config = dict(
    head_dim=64,
    d_mlp=2560,
    vocab_size=8192,
    activation='gelu',
    norm='layernorm',
    qk_norm=False,
    init_std_up=0.0297,
    optimizer='soap_variant',
    beta1=0.95,
    beta2=0.99,
    lr_head=0.00737,
    schedule='wsd',
    train_tokens=588100000,
    steps=4606,
    dataset='wikipedia_en',
)
Each number is 200 + 40 x the weight over the matrix's rms, rounded and kept within 0 to 999. Layers, rows and columns count from 0.

# up: layer 7 MLP up, 2560x320, rms 0.155, rows 1480-1522, columns 160-239
# down: layer 7 MLP down (transposed), 2560x320, rms 0.138, rows 1480-1521, columns 160-239
up1480,238,155,157,245,153,204,314,214,169,230,127,176,130,231,158,227,249,238,149,221,159,199,116,285,211,246,169,213,206,222,209,204,175,224,225,159,248,167,229,135,194,183,285,197,169,218,229,247,207,176,210,196,187,130,219,199,224,192,201,224,181,244,131,217,197,206,160,228,243,214,230,209,302,130,212,211,177,217,201,129
down1480,222,182,177,203,174,208,144,154,263,228,208,202,158,208,235,208,197,179,205,148,212,199,194,187,157,180,253,153,200,188,168,221,153,146,177,153,216,171,161,149,197,129,217,189,213,207,179,180,152,190,148,195,159,298,197,196,258,135,126,181,217,120,152,223,205,243,231,219,242,178,299,150,208,108,195,142,181,178,231,235
up1481,238,200,232,211,213,156,208,211,235,204,194,132,130,220,180,234,226,206,151,260,139,259,207,228,135,196,201,122,123,163,218,181,174,265,230,186,217,262,232,205,140,214,262,205,221,260,222,229,286,229,237,191,219,206,204,208,117,151,228,125,186,263,182,243,236,237,189,181,160,209,205,203,242,166,226,157,217,220,216,233
down1481,174,173,257,216,183,119,143,239,235,222,199,205,247,174,242,146,246,180,221,177,268,274,221,143,187,194,241,171,212,208,215,173,162,196,167,206,261,150,204,129,204,192,157,204,195,177,204,172,175,156,140,181,168,167,207,179,162,234,266,219,213,124,186,237,171,216,241,276,150,255,206,233,168,153,208,214,237,184,140,113
up1482,202,114,242,225,182,188,241,158,191,211,168,191,273,197,181,238,253,222,231,200,213,152,96,155,183,204,223,173,248,208,197,162,140,179,239,169,230,239,196,190,104,197,200,114,158,164,265,216,154,191,206,190,214,236,213,198,187,305,175,219,192,201,192,197,276,217,200,253,215,208,227,213,111,243,269,202,219,264,126,208
down1482,203,271,167,149,191,172,246,216,180,120,149,215,246,118,200,227,177,189,170,197,290,200,215,208,289,209,256,236,225,159,233,245,209,284,215,183,281,158,216,240,221,200,189,259,238,251,222,216,215,192,279,225,185,184,250,202,166,192,183,196,224,274,258,225,203,222,178,166,157,186,230,196,136,178,257,77,188,158,95,257
up1483,199,135,284,183,253,201,194,164,191,236,202,191,185,221,251,252,200,195,155,191,220,166,160,242,165,209,207,225,130,228,272,201,194,174,174,209,236,217,213,206,158,228,211,201,246,224,227,254,224,180,208,166,233,228,171,194,163,257,250,232,217,185,173,244,184,190,193,184,180,108,156,219,240,216,196,138,207,190,153,171
down1483,217,233,216,164,226,177,197,164,208,193,193,150,159,239,266,238,174,159,160,134,201,235,176,203,217,235,231,161,171,204,232,215,181,181,219,224,202,157,198,247,161,220,229,239,203,193,228,191,205,134,165,217,238,247,249,178,220,163,225,207,213,186,285,262,252,234,126,184,196,213,245,195,241,170,157,227,274,208,132,191
up1484,151,225,144,258,137,241,174,182,174,234,204,212,140,201,188,195,174,193,261,219,242,227,209,220,247,239,191,227,180,213,182,215,207,213,137,179,206,134,227,177,220,202,160,191,233,160,178,210,230,252,162,213,220,156,209,234,211,219,180,269,199,170,209,171,277,160,272,183,244,216,197,217,161,196,234,220,145,155,162,127
down1484,244,154,194,119,183,163,152,242,172,209,215,176,149,258,224,214,195,264,232,201,147,228,209,219,145,127,234,211,205,193,166,211,219,198,183,246,145,145,172,237,135,230,177,183,256,263,198,172,173,215,198,188,221,190,164,200,156,178,208,169,230,276,238,172,207,220,167,205,246,127,215,219,236,199,262,192,197,186,258,224
up1485,193,243,180,232,239,183,264,175,126,215,158,172,159,212,188,169,170,141,211,217,144,187,215,207,233,184,234,199,207,185,128,203,169,174,154,185,188,186,173,183,175,180,239,149,225,184,112,241,219,144,221,253,246,149,216,126,140,236,222,200,188,174,204,268,211,289,205,198,213,198,163,213,188,200,242,262,229,160,182,201
down1485,134,184,199,226,231,250,214,215,217,226,170,218,193,248,203,190,213,302,237,221,172,154,176,225,138,181,145,186,183,148,206,119,185,259,297,263,166,237,204,245,180,227,202,234,137,258,170,247,202,278,271,268,245,285,239,214,225,184,218,199,233,212,186,220,187,157,151,149,218,210,122,203,236,191,211,185,182,202,204,254
up1486,227,221,143,227,208,208,142,130,187,159,277,208,166,222,212,219,219,202,137,213,193,101,175,207,213,241,256,202,168,136,148,152,210,168,155,215,176,227,176,159,217,135,317,189,148,265,281,170,185,252,201,125,229,159,237,212,219,209,214,229,200,201,214,273,220,157,185,253,185,204,180,223,190,206,182,81,251,209,181,165
down1486,255,210,180,161,199,228,213,223,244,281,179,159,170,166,196,170,164,170,178,216,264,230,204,198,154,144,155,187,191,262,269,118,207,168,185,181,141,233,179,249,203,238,232,189,213,190,236,171,187,199,192,189,189,218,126,182,219,163,143,218,289,194,250,179,161,165,214,222,175,190,321,163,166,178,183,102,217,256,170,172
up1487,261,133,186,252,208,182,232,120,215,169,200,170,227,211,238,189,205,170,166,156,229,146,240,187,211,207,146,149,226,152,164,254,175,172,253,205,176,135,222,210,199,206,173,218,173,202,181,131,233,174,191,216,239,195,152,222,210,211,178,227,203,115,139,179,259,136,182,207,246,253,217,268,159,93,204,189,312,265,178,226
down1487,183,190,242,221,145,137,201,209,152,136,140,198,210,251,182,239,164,301,121,129,233,136,250,217,170,181,228,213,145,253,257,205,173,216,240,215,195,225,180,243,277,176,136,168,182,243,202,219,203,167,253,290,224,198,195,189,247,203,227,231,135,225,213,225,189,176,159,208,196,227,182,182,248,208,209,302,283,245,213,178
up1488,214,203,199,178,158,242,141,234,217,253,215,229,160,181,119,190,181,175,197,178,140,297,142,227,172,205,159,174,221,195,205,209,172,139,189,151,176,148,236,221,249,249,142,211,267,215,189,177,215,283,170,221,272,204,224,120,148,150,190,252,284,169,213,143,156,248,168,282,176,231,192,124,186,215,135,216,255,256,178,239
down1488,201,216,210,137,131,159,240,204,191,166,188,145,211,253,231,220,179,186,208,167,162,158,139,212,252,189,180,231,193,222,193,155,207,202,241,232,177,168,203,264,150,201,182,262,142,199,180,226,266,230,213,191,210,201,278,250,211,171,190,200,156,99,231,160,291,214,202,174,223,258,242,161,164,289,331,281,246,177,200,168
up1489,167,179,226,195,206,246,180,172,163,238,235,205,194,237,135,180,234,255,177,239,208,121,243,219,156,172,191,201,207,209,241,166,234,113,139,215,263,230,261,210,178,265,198,243,202,192,197,197,219,162,182,141,227,155,165,214,254,182,120,260,222,131,174,185,251,180,162,119,131,222,217,213,233,200,219,157,202,219,216,283
down1489,221,227,150,210,202,132,175,201,232,238,183,185,180,198,291,233,222,160,259,180,166,240,144,248,183,239,240,233,212,211,180,227,206,122,193,239,235,218,252,112,231,171,200,161,277,201,275,228,179,219,228,148,145,177,205,230,214,267,255,250,230,245,228,256,171,194,198,256,244,195,228,149,166,209,199,196,163,168,132,239
up1490,237,177,195,146,193,226,169,244,202,186,149,186,234,190,242,188,198,202,147,234,221,117,181,154,216,197,189,249,130,182,199,230,159,211,77,192,172,192,212,170,237,179,205,260,126,234,213,241,177,254,266,172,255,183,202,296,195,267,303,184,274,216,303,214,195,151,149,200,200,161,146,213,175,232,191,232,130,182,216,237
down1490,247,198,272,159,118,162,186,227,187,226,255,185,229,266,234,204,174,259,189,225,233,190,224,243,228,219,243,282,129,253,215,151,179,199,206,129,189,185,215,153,191,166,155,210,215,269,200,144,176,206,263,186,194,194,189,215,258,211,212,197,214,208,231,257,180,240,183,228,192,202,218,201,238,193,265,211,174,242,191,180
up1491,222,218,223,167,171,194,158,218,201,188,244,152,299,238,261,144,187,229,111,197,144,136,186,231,217,158,207,105,232,155,113,196,247,142,230,184,178,144,222,168,183,157,200,226,288,186,249,206,264,126,127,239,242,171,160,194,196,267,151,189,151,171,241,190,197,210,186,229,180,227,174,163,238,181,200,131,208,187,215,214
down1491,237,222,190,237,177,208,250,256,179,180,171,286,224,160,174,228,198,211,114,157,227,287,121,225,253,157,137,200,157,172,237,189,229,237,214,207,255,247,238,193,192,224,122,176,222,244,200,144,138,194,172,242,205,199,217,220,252,141,248,158,171,221,159,179,173,201,222,205,193,173,201,147,156,233,201,174,212,251,133,145
up1492,161,164,197,224,185,134,214,228,115,165,232,220,209,191,202,188,232,220,199,267,141,171,221,218,203,258,221,209,205,236,187,179,217,142,215,232,161,150,174,132,190,222,164,183,195,197,168,159,242,226,144,177,170,189,173,216,189,307,226,189,186,221,205,193,159,180,207,201,212,86,179,180,172,162,229,133,195,283,207,132
down1492,284,213,152,294,230,219,160,133,187,221,257,106,200,231,170,210,219,201,113,184,218,279,175,178,147,184,225,182,239,241,294,125,147,238,159,133,222,249,150,203,197,257,264,158,243,181,208,253,274,195,200,183,196,236,190,190,230,279,193,199,210,180,251,158,220,213,205,206,199,251,247,165,224,208,180,176,179,170,143,303
up1493,248,132,182,152,257,215,224,203,178,159,210,244,208,208,208,203,200,170,139,187,213,179,210,234,160,155,245,180,163,176,189,166,177,229,261,208,189,240,219,196,202,217,204,196,149,144,131,201,91,250,146,211,222,146,177,223,251,181,159,153,180,234,262,194,143,192,235,175,215,194,179,249,241,252,303,209,191,204,258,192
down1493,214,215,223,167,222,260,121,144,220,161,190,251,207,124,150,243,194,163,233,162,188,134,221,252,190,203,235,219,211,170,182,163,226,251,218,251,156,197,284,223,128,167,215,175,167,240,274,172,160,179,117,219,224,160,231,253,240,164,172,190,271,118,188,215,221,238,168,224,238,251,209,250,105,214,289,198,251,142,205,183
up1494,164,188,250,187,213,205,168,227,238,246,195,214,132,241,246,170,251,194,231,107,242,166,212,212,196,231,227,218,186,239,177,183,149,168,227,283,214,197,237,204,224,133,262,261,245,186,233,148,198,158,202,196,244,189,207,128,199,241,167,186,219,185,148,213,167,163,213,220,176,215,181,199,156,203,218,218,194,184,184,195
down1494,180,156,183,183,187,224,185,192,154,193,203,179,185,276,221,333,231,245,246,194,223,243,248,160,196,180,212,191,225,267,212,127,157,246,257,141,203,237,174,198,169,196,210,200,194,231,194,212,212,191,140,182,194,198,260,232,199,305,172,218,211,187,156,245,181,227,162,175,265,297,216,221,178,179,169,184,189,241,178,170
up1495,137,153,213,155,261,169,264,202,253,126,185,190,302,252,217,163,186,178,174,191,196,246,214,215,196,199,138,196,186,215,260,223,289,175,156,241,219,176,159,233,171,207,174,260,146,224,170,234,175,220,227,199,112,193,208,211,155,287,167,231,213,235,274,238,196,164,252,219,151,217,204,173,191,138,166,146,265,188,209,115
down1495,196,157,193,194,186,229,117,216,156,160,198,168,231,205,266,139,236,243,181,248,301,237,217,116,225,168,212,251,275,151,227,199,245,155,259,263,255,192,300,211,140,168,204,196,247,248,175,126,150,224,168,223,195,168,174,196,160,214,228,222,308,257,197,247,200,244,189,145,184,146,163,204,212,215,112,195,177,126,214,149
up1496,203,201,193,134,192,161,181,171,235,250,213,134,231,137,258,180,211,237,184,157,216,193,290,198,260,266,260,206,293,230,139,283,218,268,130,237,190,201,164,164,236,222,169,237,166,207,269,207,186,213,261,231,237,232,175,227,266,178,128,185,271,187,162,303,271,210,194,186,278,181,203,180,270,149,161,268,145,145,250,173
down1496,255,215,241,181,168,131,182,311,228,177,229,298,215,166,190,222,189,249,258,215,207,240,185,164,205,160,225,186,207,153,254,231,271,238,198,293,222,279,189,202,168,286,195,196,245,201,172,226,262,269,200,249,185,211,117,243,226,186,240,180,241,239,158,142,222,244,103,171,156,170,254,205,197,169,185,171,260,225,142,222
up1497,218,212,299,247,246,203,173,226,211,242,286,154,175,144,128,170,232,285,193,230,231,184,253,177,157,197,138,216,213,198,203,272,169,185,169,181,180,148,121,206,156,226,236,227,267,169,182,195,281,186,182,222,169,187,251,275,181,236,219,211,172,195,215,263,226,196,178,174,195,251,129,226,261,266,211,166,165,143,276,264
down1497,146,215,285,176,122,193,168,159,128,225,85,244,233,207,257,185,154,227,170,139,204,178,238,190,207,215,165,302,198,181,190,218,211,198,222,234,209,127,122,281,185,236,128,199,230,189,170,127,205,210,204,217,300,272,303,233,170,201,256,229,196,204,165,174,199,194,183,198,199,160,176,201,221,244,160,184,172,253,261,226
up1498,208,218,160,186,168,301,191,183,181,196,270,122,206,134,184,182,207,199,238,128,160,134,153,241,232,227,192,107,154,152,153,277,239,149,199,184,288,214,174,189,143,208,192,231,160,220,187,264,206,159,229,158,252,155,180,138,146,200,214,132,65,181,249,166,187,205,125,159,144,183,210,193,174,243,211,195,209,204,204,154
down1498,270,188,201,249,215,267,264,229,180,227,144,179,173,218,225,181,167,232,243,190,224,151,239,165,213,224,245,167,200,236,271,221,237,234,201,230,238,203,175,197,204,207,165,236,189,237,150,212,198,195,119,242,256,204,159,173,268,215,191,143,169,159,148,178,201,206,175,199,220,215,225,166,202,132,232,223,246,198,182,146
up1499,197,192,167,165,208,218,269,201,179,291,257,179,273,198,229,177,297,203,197,181,192,218,203,166,217,140,133,157,101,162,143,283,98,194,209,171,195,229,260,234,171,115,199,237,170,180,211,153,155,164,243,248,224,220,142,204,201,228,191,196,167,251,227,216,196,197,262,178,161,184,161,205,259,229,150,234,123,203,184,195
down1499,221,191,170,186,185,225,217,267,204,265,231,185,224,220,187,216,196,194,173,158,145,282,155,223,178,164,190,176,193,173,276,160,163,201,246,152,211,213,176,251,184,248,211,250,274,268,194,252,112,140,162,259,176,158,150,214,173,245,207,187,210,233,158,217,235,245,221,173,163,120,254,241,185,141,174,186,168,248,227,274
up1500,190,165,132,205,143,242,191,193,183,145,98,194,179,229,194,206,221,192,219,228,229,227,209,237,241,237,194,244,143,185,203,172,256,225,178,302,172,172,164,222,190,209,158,159,169,293,177,99,210,107,155,220,233,223,198,167,185,239,200,159,117,186,142,224,260,164,187,141,211,220,259,209,165,218,230,254,236,164,196,182
down1500,222,199,282,232,263,170,268,205,222,229,268,217,161,186,233,160,209,240,191,182,170,182,268,177,155,171,163,148,181,211,161,225,222,195,161,157,245,195,213,189,250,227,236,205,170,145,255,203,229,258,277,261,149,228,231,196,169,155,220,178,239,201,252,203,163,191,243,249,175,228,198,135,196,193,173,152,154,206,221,173
up1501,155,230,197,296,195,220,210,176,89,215,238,207,141,184,222,282,230,187,203,166,135,155,218,172,224,203,164,200,256,159,197,164,173,247,195,278,221,164,198,218,189,191,186,209,171,178,182,167,178,265,187,218,190,204,146,228,218,161,197,184,214,215,234,182,182,241,147,222,185,158,220,228,233,210,145,215,183,210,195,227
down1501,198,214,197,225,200,209,222,223,173,219,215,157,177,129,159,219,257,209,209,148,219,202,194,137,218,227,155,190,137,170,137,149,172,172,206,165,304,176,208,136,60,171,165,266,187,128,201,188,211,236,215,189,165,215,195,213,147,163,203,252,208,183,178,230,224,207,155,230,235,215,253,262,158,171,179,180,193,251,280,175
up1502,227,182,245,171,192,201,206,227,148,292,202,204,160,146,232,132,265,186,207,253,201,208,244,226,295,204,160,211,119,277,234,129,230,204,230,216,213,196,130,182,185,215,175,227,174,229,163,193,244,170,214,183,188,206,162,159,187,202,127,213,160,223,148,173,166,208,192,187,214,120,167,271,200,171,195,205,247,190,120,245
down1502,208,219,176,212,191,239,186,193,181,245,186,201,211,185,201,152,156,187,170,140,275,242,148,186,217,245,204,152,249,152,204,188,201,237,237,228,148,223,189,204,177,205,196,204,200,228,226,177,169,181,243,256,230,231,204,161,289,271,229,230,239,297,275,177,198,179,225,237,188,213,198,142,184,226,204,126,261,237,208,326
up1503,194,214,164,232,239,126,204,159,219,271,220,146,178,141,174,197,284,238,197,198,145,193,191,209,150,230,238,238,133,216,189,165,180,136,152,231,161,182,179,213,139,217,240,163,183,198,158,157,243,200,244,175,204,214,203,230,204,180,194,154,166,114,137,154,203,199,213,155,155,237,206,241,163,165,186,236,270,227,106,171
down1503,225,232,261,186,247,225,163,139,121,179,245,193,119,286,211,183,213,183,149,205,242,306,156,165,198,219,192,169,213,191,178,219,256,169,209,168,134,64,265,287,216,201,182,203,207,212,220,230,214,253,176,210,149,256,244,250,168,161,161,246,249,196,177,260,237,188,182,174,183,202,200,165,179,207,179,172,150,260,207,218
up1504,213,171,279,177,191,210,205,241,155,164,202,323,214,227,155,201,193,242,143,168,164,234,212,217,228,178,252,238,250,223,185,180,258,193,213,208,205,209,201,192,221,144,145,159,189,110,156,176,151,130,218,269,230,204,293,183,227,187,249,225,288,146,125,257,174,191,223,141,241,150,176,257,192,300,182,195,173,225,182,135
down1504,164,216,151,170,160,244,192,176,176,142,201,236,204,232,173,221,233,159,167,170,222,235,243,226,192,162,187,194,227,270,166,201,188,218,233,101,233,215,242,186,178,131,182,180,178,132,162,221,243,183,203,219,235,222,216,178,173,204,225,289,226,133,216,166,258,153,189,210,186,144,158,160,221,188,217,228,194,130,161,231
up1505,255,166,198,190,189,200,230,137,145,110,204,176,207,229,292,129,199,185,127,170,173,185,200,246,216,216,197,197,204,276,275,181,228,148,203,242,203,230,223,167,211,176,155,199,203,209,110,118,275,193,255,317,239,229,136,166,168,195,200,208,124,247,201,221,220,209,203,235,191,226,223,205,216,195,205,116,265,150,206,213
down1505,246,209,207,180,178,205,227,178,191,166,136,221,255,181,248,234,156,224,241,183,246,210,220,217,204,216,208,224,188,237,189,151,212,198,210,212,288,196,201,200,206,197,171,225,265,173,189,249,248,216,170,242,195,254,166,220,202,217,234,260,252,167,221,208,147,180,157,206,244,211,284,185,221,144,209,144,160,161,203,194
up1506,190,276,160,184,169,210,220,181,280,194,201,194,234,220,131,199,223,172,154,204,146,224,202,200,205,154,197,221,151,214,222,162,165,259,165,281,241,209,231,187,220,237,164,218,215,138,220,195,234,166,199,178,188,176,281,242,223,245,210,240,279,154,199,237,259,200,240,223,183,201,187,243,168,190,144,189,148,294,252,282
down1506,241,210,214,225,217,241,218,192,192,139,166,240,237,211,149,233,197,197,179,193,232,197,262,165,159,215,249,199,197,199,186,155,219,163,319,150,265,206,198,157,223,183,187,252,268,175,244,205,225,227,198,164,142,175,305,280,242,183,218,245,239,136,195,215,162,175,190,240,201,218,267,202,204,195,189,213,200,193,140,277
up1507,184,190,255,267,167,211,217,158,204,262,202,75,163,182,176,169,230,211,169,210,260,132,235,152,264,102,217,216,144,336,239,230,145,270,193,223,234,129,169,131,225,181,235,286,206,255,215,188,141,190,224,193,213,236,250,191,205,238,227,98,149,215,236,252,168,252,151,181,199,151,165,195,269,255,226,168,151,162,232,283
down1507,162,259,189,200,190,198,163,153,271,135,237,253,131,135,211,215,212,238,239,220,103,195,236,196,274,200,298,180,182,169,191,202,171,281,167,220,244,166,178,237,172,211,224,240,195,216,126,217,88,217,275,272,272,250,197,201,234,167,266,187,225,189,193,220,199,223,183,265,242,147,146,189,186,230,221,194,145,158,221,147
up1508,234,217,271,173,187,183,161,192,237,221,125,217,194,202,216,175,158,255,202,201,133,205,206,246,143,222,185,209,118,161,173,207,186,126,203,189,182,197,227,258,132,207,229,152,152,176,177,119,250,142,268,157,187,193,252,264,178,165,164,200,208,173,269,156,276,170,186,223,235,183,163,214,233,207,195,194,184,205,205,212
down1508,226,209,183,238,232,199,203,225,216,203,243,254,184,204,178,199,167,138,197,222,200,190,205,158,253,206,195,204,165,213,195,236,194,178,195,238,172,226,185,206,292,238,185,208,172,200,180,176,174,213,159,224,184,225,235,184,201,219,175,226,162,191,230,175,127,167,235,243,209,142,194,239,179,191,166,220,246,201,242,193
up1509,213,219,189,324,291,211,232,117,276,136,163,160,252,210,217,159,168,62,196,210,242,194,216,132,221,80,133,189,153,151,178,224,248,182,232,210,240,200,200,204,254,203,213,242,216,217,212,260,210,209,181,178,148,184,181,143,302,196,251,185,205,262,114,187,207,188,236,203,189,173,254,222,130,214,232,185,234,221,235,232
down1509,160,163,212,244,218,175,219,106,224,215,205,197,212,160,172,171,140,172,212,257,246,240,180,104,184,271,230,244,177,159,203,211,193,156,223,275,225,302,225,165,210,171,196,175,175,154,195,203,161,194,182,90,141,138,150,184,218,206,152,215,170,155,175,227,185,254,212,255,210,232,198,305,139,141,232,222,244,134,255,239
up1510,253,293,129,196,215,204,279,196,178,181,288,233,138,219,180,203,194,177,182,211,181,233,159,193,200,266,188,166,225,186,233,160,169,204,213,148,197,191,245,280,224,206,182,215,230,208,199,149,269,175,170,206,242,258,216,240,238,113,86,234,192,225,257,214,240,233,224,258,88,179,142,84,222,296,249,139,177,179,165,258
down1510,203,215,241,235,164,246,137,139,216,180,177,201,159,236,217,228,109,253,219,245,255,162,268,217,186,200,239,246,209,248,206,167,155,222,180,215,189,193,229,170,204,214,197,207,149,136,145,277,244,215,163,189,165,142,203,181,182,232,199,267,183,189,151,218,167,198,187,172,244,223,211,163,154,132,100,247,142,171,122,156
up1511,134,219,254,229,219,195,188,202,281,263,162,253,112,183,235,174,182,209,197,163,207,221,160,176,248,143,165,229,163,209,292,260,227,248,175,120,209,235,236,215,212,231,194,182,224,215,238,219,269,87,199,170,252,147,213,180,178,253,186,183,208,215,193,283,213,206,172,205,164,213,171,233,185,290,236,149,167,160,184,183
down1511,171,184,142,186,134,191,165,237,155,205,230,194,172,241,177,219,217,197,173,215,231,246,203,144,142,209,299,119,179,195,142,178,247,199,247,215,241,220,317,162,155,195,246,223,190,126,125,226,179,236,197,165,156,180,265,172,228,149,206,205,229,193,216,243,170,209,165,233,169,177,186,154,200,198,244,225,275,178,187,245
up1512,247,122,177,174,141,240,212,195,150,197,198,180,199,179,202,179,133,227,134,187,162,225,202,275,188,186,283,235,210,211,208,164,256,167,165,222,242,144,183,244,172,188,242,200,178,208,204,253,169,219,187,194,161,158,178,177,179,149,122,175,189,229,211,163,222,174,213,199,195,214,187,231,203,249,249,244,237,253,188,194
down1512,217,203,238,228,230,137,188,144,233,158,246,167,241,307,241,151,202,229,183,122,128,207,205,207,184,238,175,177,255,175,194,234,153,190,86,178,207,115,203,303,188,195,202,124,198,225,201,129,186,212,258,171,236,175,212,146,264,136,248,185,186,232,184,232,199,222,168,159,163,197,149,198,233,194,161,129,217,221,145,223
up1513,223,203,105,112,218,206,227,206,216,232,198,247,169,155,232,180,257,203,158,232,231,143,194,224,224,271,247,263,147,147,182,253,221,266,207,181,224,253,236,220,237,171,211,227,169,160,144,176,187,242,256,206,277,171,223,250,176,248,161,272,201,244,203,274,271,209,206,143,225,225,188,128,241,229,165,268,231,219,236,215
down1513,228,248,134,156,256,150,232,260,240,226,73,157,211,219,190,165,165,134,240,244,191,152,143,149,189,173,262,218,171,217,210,253,101,245,194,194,220,282,257,235,235,160,174,210,258,220,201,207,190,240,213,225,243,108,222,239,185,236,238,239,140,129,217,206,151,196,193,122,216,237,217,242,240,243,169,247,192,197,198,215
up1514,167,173,172,188,180,232,216,167,178,199,226,246,201,261,219,155,171,172,201,186,246,162,184,213,195,170,221,239,167,197,149,185,237,146,192,168,149,154,185,212,155,163,223,221,238,172,221,219,171,110,182,216,217,218,170,269,240,242,121,174,151,253,157,229,179,199,196,196,214,92,242,164,233,175,169,211,129,218,158,241
down1514,207,251,139,191,196,156,224,211,186,145,202,199,197,223,217,185,217,240,173,198,243,125,154,217,171,185,224,214,213,216,193,224,327,159,202,127,184,169,220,165,192,189,194,183,167,236,196,179,210,157,206,211,153,219,248,223,174,197,186,174,156,190,190,213,227,134,178,249,162,149,247,235,170,204,139,166,166,206,265,178
up1515,237,253,212,142,151,247,183,194,226,255,190,148,159,171,195,184,200,202,169,206,107,235,199,206,280,200,250,183,214,202,255,98,228,217,202,147,216,211,265,228,188,167,241,154,139,127,117,126,177,189,212,186,153,152,185,174,155,262,150,197,228,119,170,242,206,236,166,181,216,174,239,173,176,215,213,119,147,147,252,212
down1515,125,201,221,263,213,236,173,236,213,131,216,269,194,209,171,167,131,230,250,176,178,192,199,217,184,194,199,208,277,280,188,211,269,229,212,182,187,221,138,206,235,199,121,293,107,192,247,235,191,177,162,155,174,211,240,214,195,160,233,127,147,188,173,200,163,187,233,157,173,153,195,204,195,208,261,242,206,200,264,199
up1516,223,238,216,226,243,192,254,179,338,214,150,156,177,205,240,179,140,286,194,229,235,101,143,169,248,158,270,175,153,114,148,146,201,156,230,198,258,197,160,218,171,174,230,253,229,175,210,165,227,167,214,234,189,209,201,154,223,191,157,213,170,172,181,163,187,175,225,204,208,179,149,214,131,135,236,165,225,125,156,179
down1516,197,214,197,227,128,151,228,261,254,204,116,117,156,227,210,147,252,268,245,126,176,174,140,108,276,155,230,225,199,225,202,147,273,208,139,124,281,156,233,211,228,81,282,314,196,222,204,251,233,297,302,259,153,185,89,155,177,150,150,189,253,230,198,201,186,187,250,163,183,220,182,173,131,189,216,193,293,198,202,237
up1517,207,189,128,133,226,231,226,160,213,149,240,182,157,221,127,233,212,199,327,190,152,115,166,226,212,212,233,179,256,190,150,279,205,131,202,227,218,216,187,243,224,196,252,192,210,186,194,224,227,226,228,219,228,246,174,158,179,219,210,198,238,165,186,225,227,172,204,249,259,232,228,170,241,247,198,178,232,236,231,255
down1517,206,227,132,191,201,137,226,214,194,235,223,179,201,265,221,239,196,218,178,197,243,177,189,202,270,201,229,213,143,206,224,191,235,183,236,148,168,244,181,202,223,154,146,185,143,231,238,225,197,142,141,171,116,172,182,223,236,189,206,161,199,223,169,243,247,258,222,255,221,174,250,260,223,176,198,173,196,213,191,190
up1518,234,141,251,162,242,224,188,209,180,236,213,190,255,207,218,140,187,165,205,159,151,180,226,157,223,284,226,241,261,292,206,149,180,220,218,157,102,163,177,266,217,232,197,224,234,156,218,230,152,274,198,149,206,159,227,189,195,218,173,213,208,167,143,305,135,264,186,265,158,169,180,172,175,153,273,157,200,124,229,138
down1518,126,156,188,248,166,172,272,234,171,204,178,181,205,170,165,261,195,232,234,184,167,203,158,265,184,175,205,211,197,217,212,205,240,166,233,200,213,243,144,181,219,182,195,212,238,97,223,176,176,238,150,212,188,180,304,248,168,122,200,182,234,179,184,200,244,269,287,169,194,244,318,226,207,168,223,269,245,204,101,165
up1519,205,284,243,203,230,223,273,183,242,206,183,183,253,181,163,240,206,194,270,209,192,282,163,236,158,190,160,198,134,262,139,210,211,198,80,252,229,193,228,200,201,206,219,240,201,121,232,208,163,220,207,253,141,147,227,177,163,211,184,269,270,182,173,166,203,209,267,136,205,203,144,217,202,153,192,221,173,214,106,238
down1519,89,252,272,193,188,244,206,243,230,200,180,185,167,161,220,202,166,177,139,246,200,96,249,256,187,123,210,128,265,208,250,192,159,217,242,183,121,174,202,176,197,179,177,182,141,228,257,230,200,233,250,244,201,261,178,158,149,202,125,266,255,190,214,166,188,158,210,190,175,216,207,174,254,173,207,191,228,200,220,191
up1520,140,214,204,276,193,229,150,189,211,164,242,42,203,164,205,259,277,252,243,212,203,203,193,203,201,183,234,210,214,163,137,209,226,190,271,162,142,185,245,108,246,216,164,233,176,214,227,155,201,185,251,196,194,217,193,165,170,253,179,188,158,166,181,254,158,200,145,153,194,222,132,214,103,215,183,172,249,205,244,220
down1520,188,153,230,191,247,186,198,168,204,144,207,180,253,286,164,240,256,222,199,192,216,231,60,190,267,198,263,209,214,220,184,257,224,164,227,203,236,153,214,179,165,278,149,268,170,224,224,162,184,249,199,217,234,279,247,204,204,205,155,124,231,188,207,324,174,173,190,224,245,183,163,168,190,172,195,193,224,225,249,228
up1521,251,207,180,159,174,167,168,276,204,128,198,272,203,154,189,190,181,192,254,139,178,169,178,261,210,118,165,220,148,174,242,214,133,225,179,261,223,217,219,207,238,213,159,233,259,228,245,156,226,251,185,256,211,217,181,122,158,222,154,268,181,177,269,236,249,311,215,181,155,172,178,145,95,222,170,158,188,208,253,277
down1521,247,215,172,211,219,194,200,155,208,235,298,184,148,152,171,124,232,100,236,195,267,120,225,252,259,270,186,146,157,222,86,268,272,200,181,135,209,266,267,252,209,216,160,241,195,168,156,184,161,214,107,162,174,209,185,150,153,128,254,280,245,159,260,172,187,231,238,218,251,242,229,90,228,155,158,174,191,169,254,234
up1522,141,240,256,171,222,180,255,135,151,170,220,251,287,193,194,185,203,209,153,195,247,165,143,254,223,151,221,110,193,163,216,231,207,183,166,178,242,237,176,264,246,154,221,230,223,281,258,207,157,180,148,226,166,262,176,240,236,195,244,301,167,224,197,306,230,235,171,172,212,206,238,219,194,207,146,272,184,190,119,139